Weights of a small GPT-style language model, trained from scratch on English Wikipedia.
Architecture: LayerNorm before each block, rotary positions, embeddings untied during training, normalized queries and keys, some layers without positions, local attention windows, gated attention, a norm inside the MLP, capped logits.
Each number is 128 + 24 x the weight over the matrix's rms, rounded and kept within 0 to 255. Layers, rows and columns count from 0. Numbers have three digits each.

# layer 2 MLP down (transposed), 1280x320, rms 0.0668, rows 358-401, columns 160-319
111097124127122116107138103095171164155131094135123151134136144133096155127104120144148138143151168138094109108131117144118135134126113134123123149125124119090157105139181152082139127141168165158141119110115168143163126123119132130113125100116115192111136116079172152129107130187114122179142127110119103174114155123155101064124156120159122097168157119148148110106116136156102101131104109095121109126142131112178142114083114150177134121165084185145136100162144083105170114137176144
133149155124117112141129160115147149107144156098130170112103111133138079102132096138124133118134157164149121150122090115142096107129163148131089127169147165120152163154120120155161119142072124123098164116108063151144135127133111112147144131084154151162142090079121152120158152142111093102109096123121109151146102163149116122120146145135127108129145118133109128120096090102161129142128109093180131169127152122125088125114184137124090177150140134115112145119139117150128121125109113
165176167114159129158148148111170132105121129096127107130140120143123111113123117120083155144094133137122122105137121126118146160099134139150133087138160130126144106081144123129106129150118121124124149152129133158129113139102096152124129130152183116120139136080063092148111138126151103160144119145141102100134102082127153117119130102161159171106163091101172145121169113144111127087099129130104152149104139125080128172152155134102126104118117109141114136114135135102146122127101174
178126133167102137121117130147113125145138129128160107131079174090153104140153153113090153156111135096161107157106135105061144093165174147084139129126103132153121140092099105123129111112133123131119152079137107150134129111144162095133149119127094151127139203144129083121120140120116154158149175112149133144040156095109151142137113158112157119135153141130126145140107115138144124109140085100106162135108080152135139122134178075143079112152113132122147116076144111148153177132176145
116124133151109134098137135126188175098130102132126131140097116084147142106086088155157121139143127125133096166147120142052134140131129143159137156131120114143178109122163146169130131152135147087137121146143145121126135107168126164130073133116127124123140096126145140164131099174119192107131143093132133129140139182142099141127146125106124094162140150118120133082128153112123127112151093115113169105177147145102092100109165126158100115122122125115128112165098127153158126096136153
123148126108133147119097126079151143115124139142086104119109154139119135123108174132125102119110133127165123127145138161139123042094154150120148110149133136183149105104147116157147161140116113134169109132126129139142099116131115129148179100090136114109123083146092169110092151062129121106127090122104123134122147146144117115120157160185149174145169107102109135133104145176164107125126111163136144162117150105113115097128132133147113124140100151152122121153162134120150118150130078
112167132124112072143149109121082124098121138133103136109159127134139112107109144124134100112152096115101123123115104111152106135122137147139082121168136178138092142154133109097137114168120189123168167129125112120144114128103143151161128068072182138128147119113173130132084136170149115165121128117147145116116143081128144136098153124136163144100128117169119146143156095156137153119139148166111145158109121153083187154128128114110131127125137128091082076164100122139129147189112092
151126116102118141172144111101125110113111159166137151139135111087132131097130111139112133157135099123108142110114177131107095166150119146143072117105159121118172176091098108144145129132152151124128086097114104158099121111136119138159152107121138187135152131122122123151168117123100129090134087156113147155107116136108145144091156146115109091111143156163138109095111178183106115125135082135148145142078175156139151068134144121140167141164157140140106113122094062150118102104158128
093100156143130104117110143104095154138113079111158144129100103125119072125128088113169154112113140127121101088118108103092123135122162118118173150113158139125141109136145139075125126147121095109148157122131122105116154122079115109116152087105146157133099093133126113134157112122076134112128122169140099119105147136116131121164154144109101101109173154100178127179124149139103088139156169125099132153126133111146136128124123100103124120117132151159119116166135134142124120121102137
082119134127139141155147130097130146142157127162104143141104143140111143127174101107162115100072082131133096148083112123111137100137134149147150155149114106147114154112162148147132116049121166140119134143159118130124152138133140148135150150139143093144102083141117156171109144119143109118115155146125097097135115116139158156139153158130159117130144146169104078092138096144104155140108153125105128147102145146121130109114121126102123094095142157113118090128121101140121167140155132
127121153112115128133119107110112096143173141146093133117137130134126155125131116091139177084134121116097111100110115134144127182184139148157093133130139118123159162130130106086132133116146111136082125136143109121105122151098170157130126116149111123116081151125128067114139123126134147078151117126146142171082088120148106141118131160136132136115142157153103174100119092127127128110141110112146118141128218097188090151138146097137191131169114144147141131130140092123057160098114121
142133122121088126120122153116150135105115108109121143124120093165115131171087106110107095132116084126106143115161103156143096160128148080100104152095137127125131156145091126162121134107107098116159160153124148122126140135169092151118107158120115133174118116160096109129063160173151123129111118149120152130126143138161144103122176136152163129148134059123145092133120140082065137101125152127110115107134144100134084089161150102104113093140151125140148127110116158147152168085124119
092119145107160123103124114167119125116151131083115144105133159145150123146151084139117131103128192171140155148138151110080105125164088081135122170124116144136145102140102124093097121113140114125083119120129143084130164125136132111136120129132105127148127120110130134153116114132071113110110140162110105137129123188157188178102107124175127111109086144098130105128110103155103126148117149105161143127115128126140145147121110119171117075128124105094106138141160133178150131138149131
108113128141094124112119101095085184131120098115136136133121133099155157093147097131083111152123104098123116139102137144084113094178096202143143107131125133158140158085115134102143092092100101161155132106123142118121122114130133163177132113147122127158108098160105103051131163183116087142110132141122170102116110100124108137071123154125136113121146082156131133115114079132114124143106138147115181087117119138152122098130106088152103095085165124105173146159135100107137119087153108
132140151114155113121131121108122119163122181160153133196138121152177098107141089204162109088141081107143122159122126135149120109103155141111164140094112109159091125124167161101134156078133115127158124110115124127153151102195137129137109119112109161110115123071156136115093159139127070143140183109150166131142111117172158143072148138121131127104150115081118130106136140106140094104076136105105153128140110130142119121139098146127122120087144088142144087141095116116119067130118105
117158145156118107144156136116165126130066130144128142121119113121151114090116144111087137163120166133153113135106094178185133125103136117128087151085128149157077147108154114070159129138152154154194130105126109103117104097124172113138113163131092127135130106128138133140143121090066103128120115147110113129141106130137173122146123120123130150104138123112149140137163176133125100059081074132121077150093101080148131106160115108131121121135134136155145131136173164137135133133095129
139118093131110147126086125101133104122137110178126131130142144116127114074134085136135097114147149070145171144111128078113184059130143120125119153126163088136134179114131132104087120125121118123127154161064129125115117109150142110124130124127138123132124110117102181144123147113167117129154146135165134143107154155122098115125120136129104135131099115128120111181143111096145153131096077111116157088127160152155138162159124115163142172124115134119168122154097181130118129127087142
135128092148124117125148116125115129111121122131122147132106126120101147119168149115188142132071186119180110105144104154151109127113176129130087128118095116102113135157122135093167163147133152168138127152151149161111125092143141123113098123104152099105141137148107165144143126105105157132114144135144136082147114119137113103147075128119158098113115153141103140143126168088104089120118140128166140122149135099132120132074062117127102137105116165140156123115127154154152153169159112
207126125138147097109137137141143087140159157145142138168123116084093155137094116123115160112093131161122121157078109164133086124153142149117110126140094075143141134142105098106115104071161126132109129170107149136088159106072107106100140113171147097109144090150121142186141113135109158129143099071047131160133096155102133118118122113119139179112125127114177117103134105148116111116133139104140150080133183143124148063163119118123138127152074185100146110112131099121155116129129125
098097139126125139125108145135139136115083115130109115124159117134122087151080106102089111151155130119121181174144149121122106105132104164126148174107164116161109122153166142126096141090125145133153153112104102121122140169112136125133167166110149111143131101123119106123117143133160113097132130142124142096151138149136081136127138120140117159094136118133132120110114132114085114158128136148072104139137146138116159127139148121133133079115151084163172157127138154148104159125171143
104150145129113137134132128151137070126147152106135131106145105117137156104111157142110109100168088136086143119143093148081141131154100121117093121137112133145148138110127073110120108111116140129135109130143120163116132149128120118128167088138126135124142177133152115082102102129106112165143138103127124139118144124137094177096102145096137132112187097105154149187125105070113163123133125129155133123136126142123147137178145139114165119116119152125116090118054126162149133095142115
093139112142066090152113134114142119099158115094131134140105116143135127170143130161155101123144069120150111129152112132095170147143125139128161141116134147146117158141118145127121153153138127166134132086150134150145123150185135117160093153117138155144156153122123125116121129155135107111155101104146111139140126085108133064146134106130124087127122113111136114160121162120159152146148145082089132123140104127102119119129092130131106138131164166150112138109116103142138101185126096
138128128140117105140119103119144140104141135176123170111144103152144111108111132171122153074140139108130158097136115109115127116123132098179133139133132132097121090153129146151099145127153132114160112159119122123098149102080115129128168123124118156094114127095160122158121097117160140151106114142145099146099139128176081116174148100107137151091136101146103114141132139149154173129126074137112156109149180116136126155128106107136142128141106119112123118129111107133143107108121157
194126120113135144138153120113114118116102145119135110170120182075117134153109113157133123112153149078072089140148113132089153109134139108088096118099115124119148150100095171101122133164086136119093167122090152087134137135134136106112109145109119147101132122120162141115124134101139144128131151146139140156142144162150135080171153118126145124145151148110138092121132127144137140146144160135112081139105070151123153137119117142138125142156089118113147081106151109144119180141123068
116142122120108126105111115131114130141164130133114143140115082121075158135088114140081168101162151138185136098139143092116136109119083102167160134111140150099152110101134126114168124138115184143097139127177090162118162139115119143139166109137138128144127190154140112127073096177137144128141132121102121127147106094158168145123110126124140150153127125151131124150131107104161110148074157112121167112108117150148115148114109103109112144142159120120079164124110137109131160104121121
127081092146116140129151149091100124123136137118124156156153152187135118127140099152191089168093115150146149124120107154112152116122147115149113095125134125116166088118116108100149150138126138083116100150145106152129126161149144136068116100173097162138102132146066116173090132140162140114137139126101081099107112116123149152087095125104129118153137152116135092112078124113141147148104109125118132111128149137074111137099163153123108123134127113124150111145152174116171116113116140
134096130108140154157149161110146155103125119141124126111128114128113131106131130112171177121117128153116161130100103100166116140127118105148128116098116133133110128104105142133127116087140108129120129111119141138113154140134180119151138108121146115116089092181159150139116119155151117106136184137142172150174105103108114155091138124120163158075138153131135103083117121147127115114132100147165097135103153145107178113129102141143061124123117144121069110122106099120109102176133097
075112121137092116153148139125116144131111142130098166132120128167157170096136150093166137185147128124119131129068119127102144156146197161138171140109052129091127128139116164135181107140120144115170173090148171087135148150105124173129137153100109144135140142148156172135125133160118096124149115132132090105137101118136135164099144161143081115136128108158090096153110165156152132102125106127148165112137124166134098136139127132148083103091101162110159128135145098159164171114144149
122163131157136157132113121148120078134083134144095115163130138106120151132122143067170110147104141135125104167150130112103138101148113103118099130122081153183150097115122140179142101106203174119094119119180150124128144143131125151094097096109112122092121116103103135130147139159109124118084129093146134126116132115157095126105115154150130105120163152113185160131134097139117160130104151076158101096111152085146117129130105161108143161184112166142133091095112105160081122134142129
130114136135115128159106138158149149114101154109125062108121144135146136175132117110108079132134126131134092114154103122135125156112102148132126123129095118140114146180148140136146114113137121095150147128178115109151121113162098088158102132163084122096115118146116156140140123139087121140107118121123150133093075130123127150108189121103112101172173105135157101100129119138179176148163099136141183123087141167101118144126134152117134143111099118099138122147133170172149156120088121
137087114108147112160160129108162131094114123128119106112090125145157132100106108105160149066115131142130113121140071120145133100087181149128087131095124145164138145096167102139138093111132144155117086165171127083093141118109152114109094146127139142100165125135129143121114147116121159081161139122161133149131116170102144122170113112134146165101134170160109123135100098163091122129162199098137093136100128104106164107119092145095118151125113100113117141134118153101115127123125115
132121172114103152136120136120136117114090111120146126148121108122104128134151137113139204151129095127129153113170161088123117161111163128125165114118135137107110101135094147102108136119122116166189102084152116116101136092127116121143092149142154102163180144120138136160146125142100139119126134101154072123132136090128150160118164139100118151119133150137100112111083120135130139107133126125077135116137134134152112145103121128123110129108152142143162084126124126144107124150146128
116080152136173131136151146138155148104096128126112128129126132129106131116073095127132113173193170131146130082127080148153106120159152114123145158157141116129137136141165151118095119110153159117102105097178162088196117135061152105117079171108142130110146122128131147124136139163104093153148120138149122133140101115153106172136104131137117134116063139116123108121130092083116135100132117158154090139113182150142160152144113103128094138162098053156158195091143115140127127154130153
112125136133107064143135165159100091113124086126134112124100121143135107131121092135107094120134094131151123105155120166116172078141181104131152123115139153113139148122150089115142118095123101134123146126135130097107167128157139153160166103127166162113135126120126124109102065135112114127144134161142138095083138110150094119158130163098146151134152122139125089135122105094129122171142120101160162119140121124138102128134159151121141121113147157102107150132144131089146119115137101
098146124156117106139126139133142122122146136146135149123112147102116124116153139106125126164107116112132160111092133114139115149109135120134154134147134135172134136116128094133148135104154098100103113137147117060145171085128081134139135079138136123150133163132108136167136151134111144093119127077112134112108123088116154099121148151117100168098142095161100104174132135120141102077103128157122125146120122096131154130151158094142127113124167144124101099135105124160155154160124170
144126126145113077083144122104173147150145109122123138137144102157113122108151118139133124154109089127136151119120125131124141100148128094180144129132150090149132147110169087116113123159131096152150127137144135131130110116114096108148154121127155131124105116156090109141125097152140097119124117076109152085173129113111121126148118139099146143088151142153129168110148159112161113113150101137125117115110117165077131126123163133103102119164141121117139144126161111134096083150152147
113147183129114150104133145148179130153146130153121129111102120106122138135150140138130094158101135148135127129090131113114161135132152104127103113121133109122117048107155126134097143130144104138121111125112124157114133115127146150138154111128105169118143133142131069100124130110165099132147159193109107135125132161142122091166105136130153119123140138145087155107134131140082123118156165122140155179167136113163096141113149168141113130146083126154152119132063089134172155118121115
126147144168090083139126128119143096102143101156131160132127112122114150109122181111108082113119163113118151103102110152148128143135151116139097126112136121120173110084106127150139173133134137146136154155141163138129138116112151100126116117118138132140142125105138152122169173134086081137135129124123120097104118128143160131140151090199130161132153132100133106129149134123085082152146135152183154142162151093164079121118104133142156105128152110121155137121111130104107137176162084
117137131117113180127115131157070097118108154124158174139160125118160122103098093131097122153127100090152153099130127128108110092134141097165120122146105158143128162167116111094101113133100150135134096177131126140090121159143110147150141090174120156146094104133143145142098126124103171081168135123140173141096109093127155152105080116124121155125115112123190073137142122106162143162127136168079149137122070144076126135130132147131128137091123075130127127118126074138145106143125132
138137146123143092117114163107140121112132155143136118151177106126158127142107154112125168140151133096094134112101106140130106117099134138120129130107108120154132167097149117137148121115109085123102124101078143128129166117128097112103142108110094162161128114158154129170139113134107100154161054150119132161119102105132175147122160141150111141097082159131124129139142132094115118158136127160100107128148124172181114121127091099130109127140127120123111127133110136087097143098107116
157135130140147179171151180122105152148118140122078131152116120152127193131106141093139132157116157101154136163097150144156160102169109113124144134132143098166095112168111107150095124123143092110123091116158137160159127107142137151141159114116120156150118128157111151138104124138162086156138172108122147095118181121136103082126123150151157113154114136137152081113156146058107146138120086087120111123113090108122101129124119150113127115141169148118145164109140113135123101132164152
145156102139120127144126113102100101085130126111124125168121174124140131128084091107156063116126149121137118157166131158139116136118101151149109183129149078120114136094136101153088080122144128123146110137108102111137067138093132175105120129097115086148090141146136145108133139174116129110117135138145121160104106132168142130114099123108091101077106116146134144116128108161116142138125119074145158130114137138112127110102134154101165125116126136096085102121142166102105112110143088
136138100144108138151108126122134162139134146131102125121127137132097160099123125116110125156106124150104111112145136104108114107129108102091124141155119081121125113127111100127128162125155126149100113123134111132123122110128112163131174154103143148092154131122149122120116120140134125127096141117143124168132139146145128128114148070097148115161100080118082100112131119178137122118161165118136124147098125116114129134134144120116098128122156128092151130101128126105143128124146166
112124121186134168175179120106127144139111127132095107157136145081116140153154098134112151076150110104158125149125116128150135140135159113116109123129092120106108109097122145090105151098156119132131098145139120097130157162184126156118168136110089125165109180124104119105140103141174149202121157135121157096093119139137142125129111103141100150151104150097119114085092102167129157142098139112089149134132125148139133129106143149146152118130118136066121088122146123099113131126160131
# layer 2 MLP up, 1280x320, rms 0.0713, rows 359-402, columns 160-319
174104125147092096134166134135171130159108089160142152179094138151178164106120115134150140149187105120146050107138141107158093099146129129137121082140134176135151175121106156098163139100113134111152124082172146125119154140128111166173116110134099100127196112076155158120155103156069111089118135106152139115131112110108084165145139167111125129182119143112086109119119090152198125116137158138148157137189186108148094158125135144144124162087086096169151093071110163128109167145124129
129124141092097154060103114078155130124139142139166102107075107112111110137109133168165119132108145123126111154121160130131131139171109100106095124130143123128146162138101116183159148143115117126154097138160066121140152124134112161145128121129170139117132127117149130093109159140131160127164155141089087130109108166139131169077119067109091120186131165127095114151130128115144125161118122120124188148161130162145143116119091100110137137141146125111145118126125159097141139137163151
121162126103093106089131160109126127122148171107142128142139113126126114131130186171139094130141127108160159108129145143120150154154113162118130118082121101200120143089159185118114148119124118137132067138140071145107117110114135133133111102116161131154128113125161139120098134114178087131109155111126128189146146112074154145120121105122130093113139135130126121183099155097124123138112127151114093105113177118150107143109125143095118113093123110116144147126174160168138159189125102
161124126132139178116139104141116115100122120140142152115110104170154102126144105088139125121118111146169088131094128106112165144151185136110131170144100108144127116164123139137114089135096088129184130122097094088164124136122108131114161147142088094116150137140124132100175147102111120148101099149132142155135169139095127162100124113133148102133138137109101147123132182130126125122124141142133093099130136121093084150151136150148113114155150137158153102137140132159106134094098158
140161135089139129146112136151107118161164106087147185128157098135129133143142092139137119134137111167105143138135130108122130133156083135121113127101161085114135144143106137116121105114116123140079154143120139125094155154120109099122092170109133155127167160084132095088122135138170125141125101122087167147094139095109102096136099141076140114120110114110113131157109076116104102147146144101134130110137109147138119144126141174140122127118153100129127123124131151152114136098133139
160125121117117118148091091124117151129099115192092182137163175185150117104117086130118116133071122099135118090165113089117074117124132133146107119124128157173156128148150147123121146127119129134129153172155116134129136128119128109116116087096145143152103161132145187114118130127109094128130129129136121097100150097150156131171116103150139114075120114134151144152153148133157150127117149149140146104081160121111175135131134077170101109143117082165152125088122165124165140109152114
101188130116122084113116104130116126104166114149087153136124108114101130107121116110126167134099132105153103110086138110149127121123116103130152149116088134145148146124101123150155159145098174126107080137077138128111110131154141142131112144165117115068141105120140170134166114135146126132124153137089102113135149107132112111129149097123060126117144147121119122130132125121164111102097133073149140077137157118152135145150145120147098129128104145111115105166119118146136131153107159
134099113124107161114107132107156106127145113135145116132146146154097130134098147112123139144129144133115140166113184145133119136080112162111106119147129148140138133103100135138136139105124139115089153120117157116122128112169126135127110164112173119169110134167133160145097129141159148102113113092081148084152132163096127123123158123131145168137134138113145123109078072138114170157150092159159114104126131151099137112102118113131123131134145104098111147130127127127077097122134138
156102169147105126143127161114133130158129082089117108134110106177132129074125113162117132103124116154085138157123162126092126141114157136173137096146152138122109134144143119145136182137066119158102118119105121139117136152133122125132133146126146134130133138096107048141153116123113137126149127099099113151145140171168140084110131150057103148143137126134080116096130115134093134123092126138140134146084112144144127110142130121163153142130132105146130148141149136110116171152139159
167134121163124144139119138159133152148093108134094106125151103126157106096139144112068079102096137112146144119130050153103164157119096133131122143064143137136129138173158136152140105131126106136095073136143138114131101163116106081096155168070149189114121099141162141153145123147133164152103131128102118161118128133109121069154096135108166137147133105087134121129108125134172125113099119179125104142130124107154119150141113118096170120073127119170136165104162118141138135084135142
124137188131150154112109103108131146119168100113073121086158138172132105145127110082138175116158104149144149094143144156183121178131137135151120099098126137131124144128108139177144140083109157129152093104126161139138135096111166132163158090119126108111096090128157161132143126149117135121101141134131129113136159116131146087133149126128150150160073122121129123128181106126098138106152127117085150091084100136133133101147132104136133126092137112141135132109150141141142140102138101
119112190139136102141137116133086150149154098105126132133176141153165127148178130111104135179093128112141178112108151143118118120090155115114128132119108126118111128122135147153084121146133134136160073121141133136116080151120167112120159104108091129113117129094173134136112118146128140117138112140124171143132189115105144180120119113055141157101127109092155141113128143133138116126125151125096107116143156125116134136150113124154180178146074169153101131135139116140173109142099138
111157182108112145083148128133113123168111149094153130123129090109135132125152156129149131068099112158124158132150134137105138152103128094109136136113141147121164172130125101128099108123127134098131109155132131091120153109123145128151135157100148111138185117158129117113131116144145149130127157124147114103121135091133139147108110118097182171133068114145123130137141082122137102089148108121132148111114120119117163122138125127100145131102101128107098111122152107144170153119141136
130152144149140158128132128118131115104140133147116159146137101116127154183166152093151112103112137123096157151159184107116141094110135104108141079110120148133113104138152112117094149097149127134100117145123142114088141133137140150159151109102082142165125122141152151153154113102148156080114110165143144129095157094129141125113125124122142181152145101149098126106166159149123188101159104159150117081159132116147127087158130158144144171086096123117100140123100110086085112143093120
126148175118126106130127148130122111135098137127143088121104112138149123122113162115134159118122133180134100135139118148070120148146116101135096116116121129119129115114154126130146139094166115118153122157093116093145112136125117112161115110090136110137114136144133124119113164165122119183094201127120121097109160107135122106117135102101086159178147130124123132151153119115160170119097143133147131112095155145101123147139133136154139134131111126132113140122128115162107145117119147
151145147151134108134140122147159131109132157127156138113104109170117158154136141108133129094089096142137113149120208150121121116155137134140088120141127138117120132075116145107128137130088135105113129168129113113136157132110138119127116143106114111096132127091126137103100128142087108124144144129095129145164119125063132128153156132092108159135145149137134115116156145145151136156171148131109137115143114140147109079133094133155113129151176094131120117135124110139089150076152114
123105109075163113153124120115141094142098143109132127106126151152156119146151106114117135123132113138096124113116110122129169107152116142109125121155108127115150085144174094136131127163123080169075142127108132146129116194141110162115114130137101106119119129099151144120139105148129130106119126174129096124169184074112121121108093127137101141116154134136157139143135121116149126114151116106089184147097148139158120110095111166171157116146116164134118172130164131109115090120107107
096149112109148213115144119094115103135143111130153098078139124158138130100163112107088101134119149113128104175111153107110159134088182073133066110151104144140141136120140123106182087120071109137137130160118142170136121124143099155168099116110129129146131173136119128110181123154113114128106134112121123106124122174148120116121137101117123133114114101130104173130115169117147159115153106144111174157127088138078152148103130122094120149101151145087120118128115103142094129078142131
148114148157135124163164133114110142173155141131138131178116169157114114153150147102138149117105120152145111109065106144122164104103175118097129099127097141094137122105118080143130116151124113137141126180132121104145176081112169098172127088130104122108135151112122120175135139107094139104117134103159132121150119147127125119151150104103107120130109117119136122144154140158133142127112168124149169132149166106131099099074123127107139123121131169094129137115136112094114098119114080
142149107136130102096123143127122130149142138135133085168154162168128102134138118137110116124109120089151121117150141169138114090091167094060160111117123129115153138095123176144113139137078121129146111194118112130131050099151103156125069123156100128117115118119123120149092157147112159166116110076119105115087114125164052078129161166141165125106108165153157169091140130125120150129125145100109137127147152147167094128133130117122142157087124170101175176162145127116137132140126162
113096134118123102123175128114141115120133102151151130150101144078148143146141096137139106130101107135147131097145157126130101112162113149118132101145162097133114156126135131107100084110119133108150073143134157112121124143153158118154142126124166119108121145074136132149122117131130140133090169130112105152054132134134145105133174123079123149135110155124133135117128159165097155111126126109165118131139097146129137127118134147135111102072123119159119111104089113095130188147131151
110118156113136129114123091067127157178102137131118127144147166125138119154121084125114127139111103114146143115117120138162144164156131126124138158122106159125146117143126104130157110133160114116134138141102137177170126167113156099140133132144112136150135094148150142094136078128166143085119127090121129139145109090097125101105148157113093134133080090127109130123120145158133128104111116098107095117112103122143144110148121136128096129129126132116161133149148155147093138149145126
145154136148130136132119159170127150124152102193126124092123135158123086170088077087112118105173120117153146113123111137148125115157105130126137139119118097124119074134142113137141116136204130112161099113141095135124109160153147158152129106149106127165107095145105091129110139130105118105171123193131157096127161095183153151105095133151080091158111090141151116116115147078129131118162141147104111146150106118111050116140095079121126135158119119174130131101137171191127111085130146
127140151104118107107162147144078126141096149120125137171142155110110086096105099144144106091101093104120150160124154085095080145175134151133126128113127125145126154115087133166130122134097148113104123155118134146133156122118124136088095112152157147108088126143116113123153153132156066143152149147077140106129147140132114143124120113110127151084129133170152118115122141123115151131136148113156176157110146104140097125101109129150126121131115121149144119122095134107108122124136106
121171141121144133120147084114182122108150130144198174102095135112132139142146135156110129118111146164114162102100127110136136106112148083125169121106151088106145110090122148166088103140145142139111112134137111114129115145122126106084122138134130116146153157143143131102097089116107132118133116114156124115123148133101131146133155123092094160135150122094121092123147147136134138145122137120146115146130124152152171118175124151125163139120102109087114110111096061134118118161120122
130091126103124088136089115107169146117097086085118156160146134134119133119165135104155134148139166101174090121079147135135103130116147077100116129128144119144126097116161126150138105107154104110099192138155132133161134131156134097113124107100086142163121123145112133134117135129099102094153133116123154150148166157130140091130105135120166126147113086149120118109086156166111155139113124138119086116095144150118135118081106082162107127130114112146143111074115149121121110107136114
124129150163088117149106150175084147119097122154139130135168094142116133099130103120138088158138116075159101130146110137131143125114116132126149158113152133138113137137118117125107111141150122137118098149125109150121170160128157125148099134136130120076136114092121116140119095117098129141092097131129128169115074146123136112120109094096130145104125117122137119146123128136117103138089132125096096162167142081097132130071126133098091134161151132111126113105092118128122083111158131
157104152096121088118126088166124173141138125100116135090124142114142096157134087140118128112118102123134102151124118152156064146104138128104106146145120171145095134131133146148135147087121151138164152154152123163159121144079145122108110123160120141090110102177104112123116124120135129165139148143122111125110128132114140095120127064096090102132140132090122096146160141133128091102134152152143177170121151133162154115130122144157169107135147195149159111094135116134158111151094120
163099074125115146180158139107160145145107113158093147170133129099120132111128120140119110136137143087121134178104127128126125126135146144089161113110117136159127135146146121138126113101114094100129145160105108114129132160136119139099117127110154064120097165114152125084101107153147134122108096154119109184160100146122109139166114128107124123128138110135151109129112126132096121113120145129123129099120139121130139172134153092139110110099109128114150152158173127096111131162116146
121118126137165156119083092141135097112132147126128151108128141150089109116140139144094125145141149122153139142173128115142121153152137099108139124182084129082123100185155138118113112146113140105114110138116149174121141150135134172154165163129127075162125137127126108177120128126161092118129166171111105123147152127172135104083108128147097128119100144097142148115109115145123162109114097128143114152117134144120100139119182107115089135105157114117166120127122119148095132108154138
128133076170129085111136100132110142161089104120118103146119148118133109171124127162180136116106094124158157144154090128111114151143133111175104107097110121145105153169114143148153153148117122162135162119119125124169149120122134116148111121106158132151136124181162127139105098152133176156154127139151077132092135092113095080166103125101093128079137130150162134114137120139126097095109173109111097153125120085129160172159110123155181109118095112128122168146156090149141102146151122
174185126148145124079132118121109138111099117146082129120086080135136115104104125147171113119094140078108145118158115110120165101133144107124136119099119133145135176122161123122118116077114122111119149103109147088166123092130167122144105122103096131123123114178113130161140073128155099140132119128111140131177152126149079092104157154161118103129117163071133158108104147113138145192157128098070124151136103165106109105117178148127098157111145091100149156140109132153146140158133111
113188058091148107087157144147124133134113154158131116149139118141108142151164113153110102099086102084158138130125172148075155115100157132087145113123179124120088143149073113110095141131174135141132140159170085114112104143086165113104102131107122085118082105107120144113158148116107131130138114143157109154145162145102139144110154124111156157134155126128112075112142196114126100131114135138102139149149096122140141137081123118154137137108091126081148136130164134111131070145162141
088116139096158111183118202133108148089124091121168106124105111162125111114114120073114138119110180090123139100132087139136106117125201119118187125131154123124161120131111127133137117133114134179116085099125114152110117141130160105120134182152177120135126112151143141110140146106102137171128087116128120134109184142115131133127099118123193099134148096131119128134110121128158124113129133159129130136122114084128111140120124121123103115083152145106116125144127161170127198175117091
157114158109126162114108105126125053140166096120109137138129151144134136144152116115155124137111137134139173104135120139090135157117158138109139116093185126108163124160098153132149139146143157122075116113139115093097129124145111186131113151098124156156108133147143103145147158060139138145123085110101130082120112132128123107120178122099096118141096122088124119139108115139136135099149118097100159126090164141110124182150098119135120108132151149161121149100149142124118148105077103
073149145104111110126130090116089129123138116126101128146130137133194160127145139159116129123099174140156119153123135142122142121107148140102112158120148153123092093162121101137097108096135117113108133146141132162151124117126140092080113123122117152136125141092118138111122106093114115113097125141155048158130164099159165109124123142132141149136129165159132110127099131144182131122158134121094106139186109114112125144138129146105093085121158109108113135140155134142141059111124155
139109142125156095148136101133122122095158151171099104097138130122124112145152148145108159145134114129127147142114124168147101102162105101148192098100112129149135113148151135136122065105141154077129166160113116144137160146137127151111156162145089152119162141165150112136111133115089139135153110108094109139159103137142152129175125158130129070149120163137131135147127187155147107088070124100104148115112126083124147141116107111130122136180136123146131131125131121137133109150121137
133106138133115113138136127123160121154088111101101167172160139140098109111115098157165125143111113159092155129130108156124147100151150080120140122144111139111134131112153102105111162149128154147158127124158112085081157168169117131112141150126157146099129141105149125175147123095069108111115117111125147151179125123149173119130117133101074142123126138107123133116127100091156134100124127128160131156048138170083136144154148127100111115109119143085128152112134169135139144092111133
162126095101137142128129108134128127099084136121144149113107127115098145148130121067170130144124140147140164139116089060128142184132136104102104141133135132118109143112137106129084209137110148125128120145110070127138139116158118121099106167139155123161143145127161129109157107149132176143134171139143147125140148115142154130135114140160133114123143098099146124124151104131126157139093138121163135117142141117109109117160143173118123134091116115130111105112126103113113117128134127
124156164119112137147142105116126157107115158099173123133160136144103134122137167124124143182117108114153102128121129073200137160087106112129086127094143141170139080085118110116162139149115081089144116126110159089124133121085105153168150106065128082148150108130149184133113103093126113127128128154181121119138150130112132104096127090126116100137091132084137117158144125100135141176114120134109175137121113101180119106066139156090160131155121099128129144129113179137115145124198115
104134157099163170128115134145120112127093093096135161119098137154140105124104127152112124139110117135141118160151138138080155105155107116115135080145071145111098164155121118106109164134134148136146145118140124150123151115150152134145119145161116153087142151133108147138149138137164100137146120146109085171154169126111137107114070158137155149147141100136151138122137153128156135136125119064075164123111092140146079079193157115119121118111103164150117168099109133131118157158099164
148117143126128126116137134106127078130125132123150153140112113130133103147118139127131168151137135112146135164113122142120104150140164173121113134108132172154123141136153185126126121100120130092145122149106163132117153151127169103127104131138092112147116121117103174126124131109098156141162122099106100108112128160105120143158121191148122144100141147146159124123128138094130161123087100125112141149167137125136102132140146110144167136125117121141123133158134132124101120143124094
144126140099137122115167149170103177164093117128119101149094128121138133165120121128142131108143129110119153136096080133081147136135137102089127172159113155145121144084133153130104108137092145099152121152106106097110155128160136119087142117134129103116120147132135187110109102087118155167082145173097172124202134153112100111125149146139109129138162141141152139122090119148121157125131090156146157159115162144112109124148169107135134157135098133074126158139112169109150135141116110
135085193130082158124107117105146180092093104140136106128114148120156126104147123132131113155123131175122113112152154143109124109132117169127135109076106106099147131143140117145178134147111142129113102127143143140146139123157137123155127115110159164139114062126104146111146127141119142122121129160134138172087151099111154119110133092078087099130120112147117157116142117159093119157140085156097132099107150148115147120088128136112126144106138104136128115100148132089071166126184104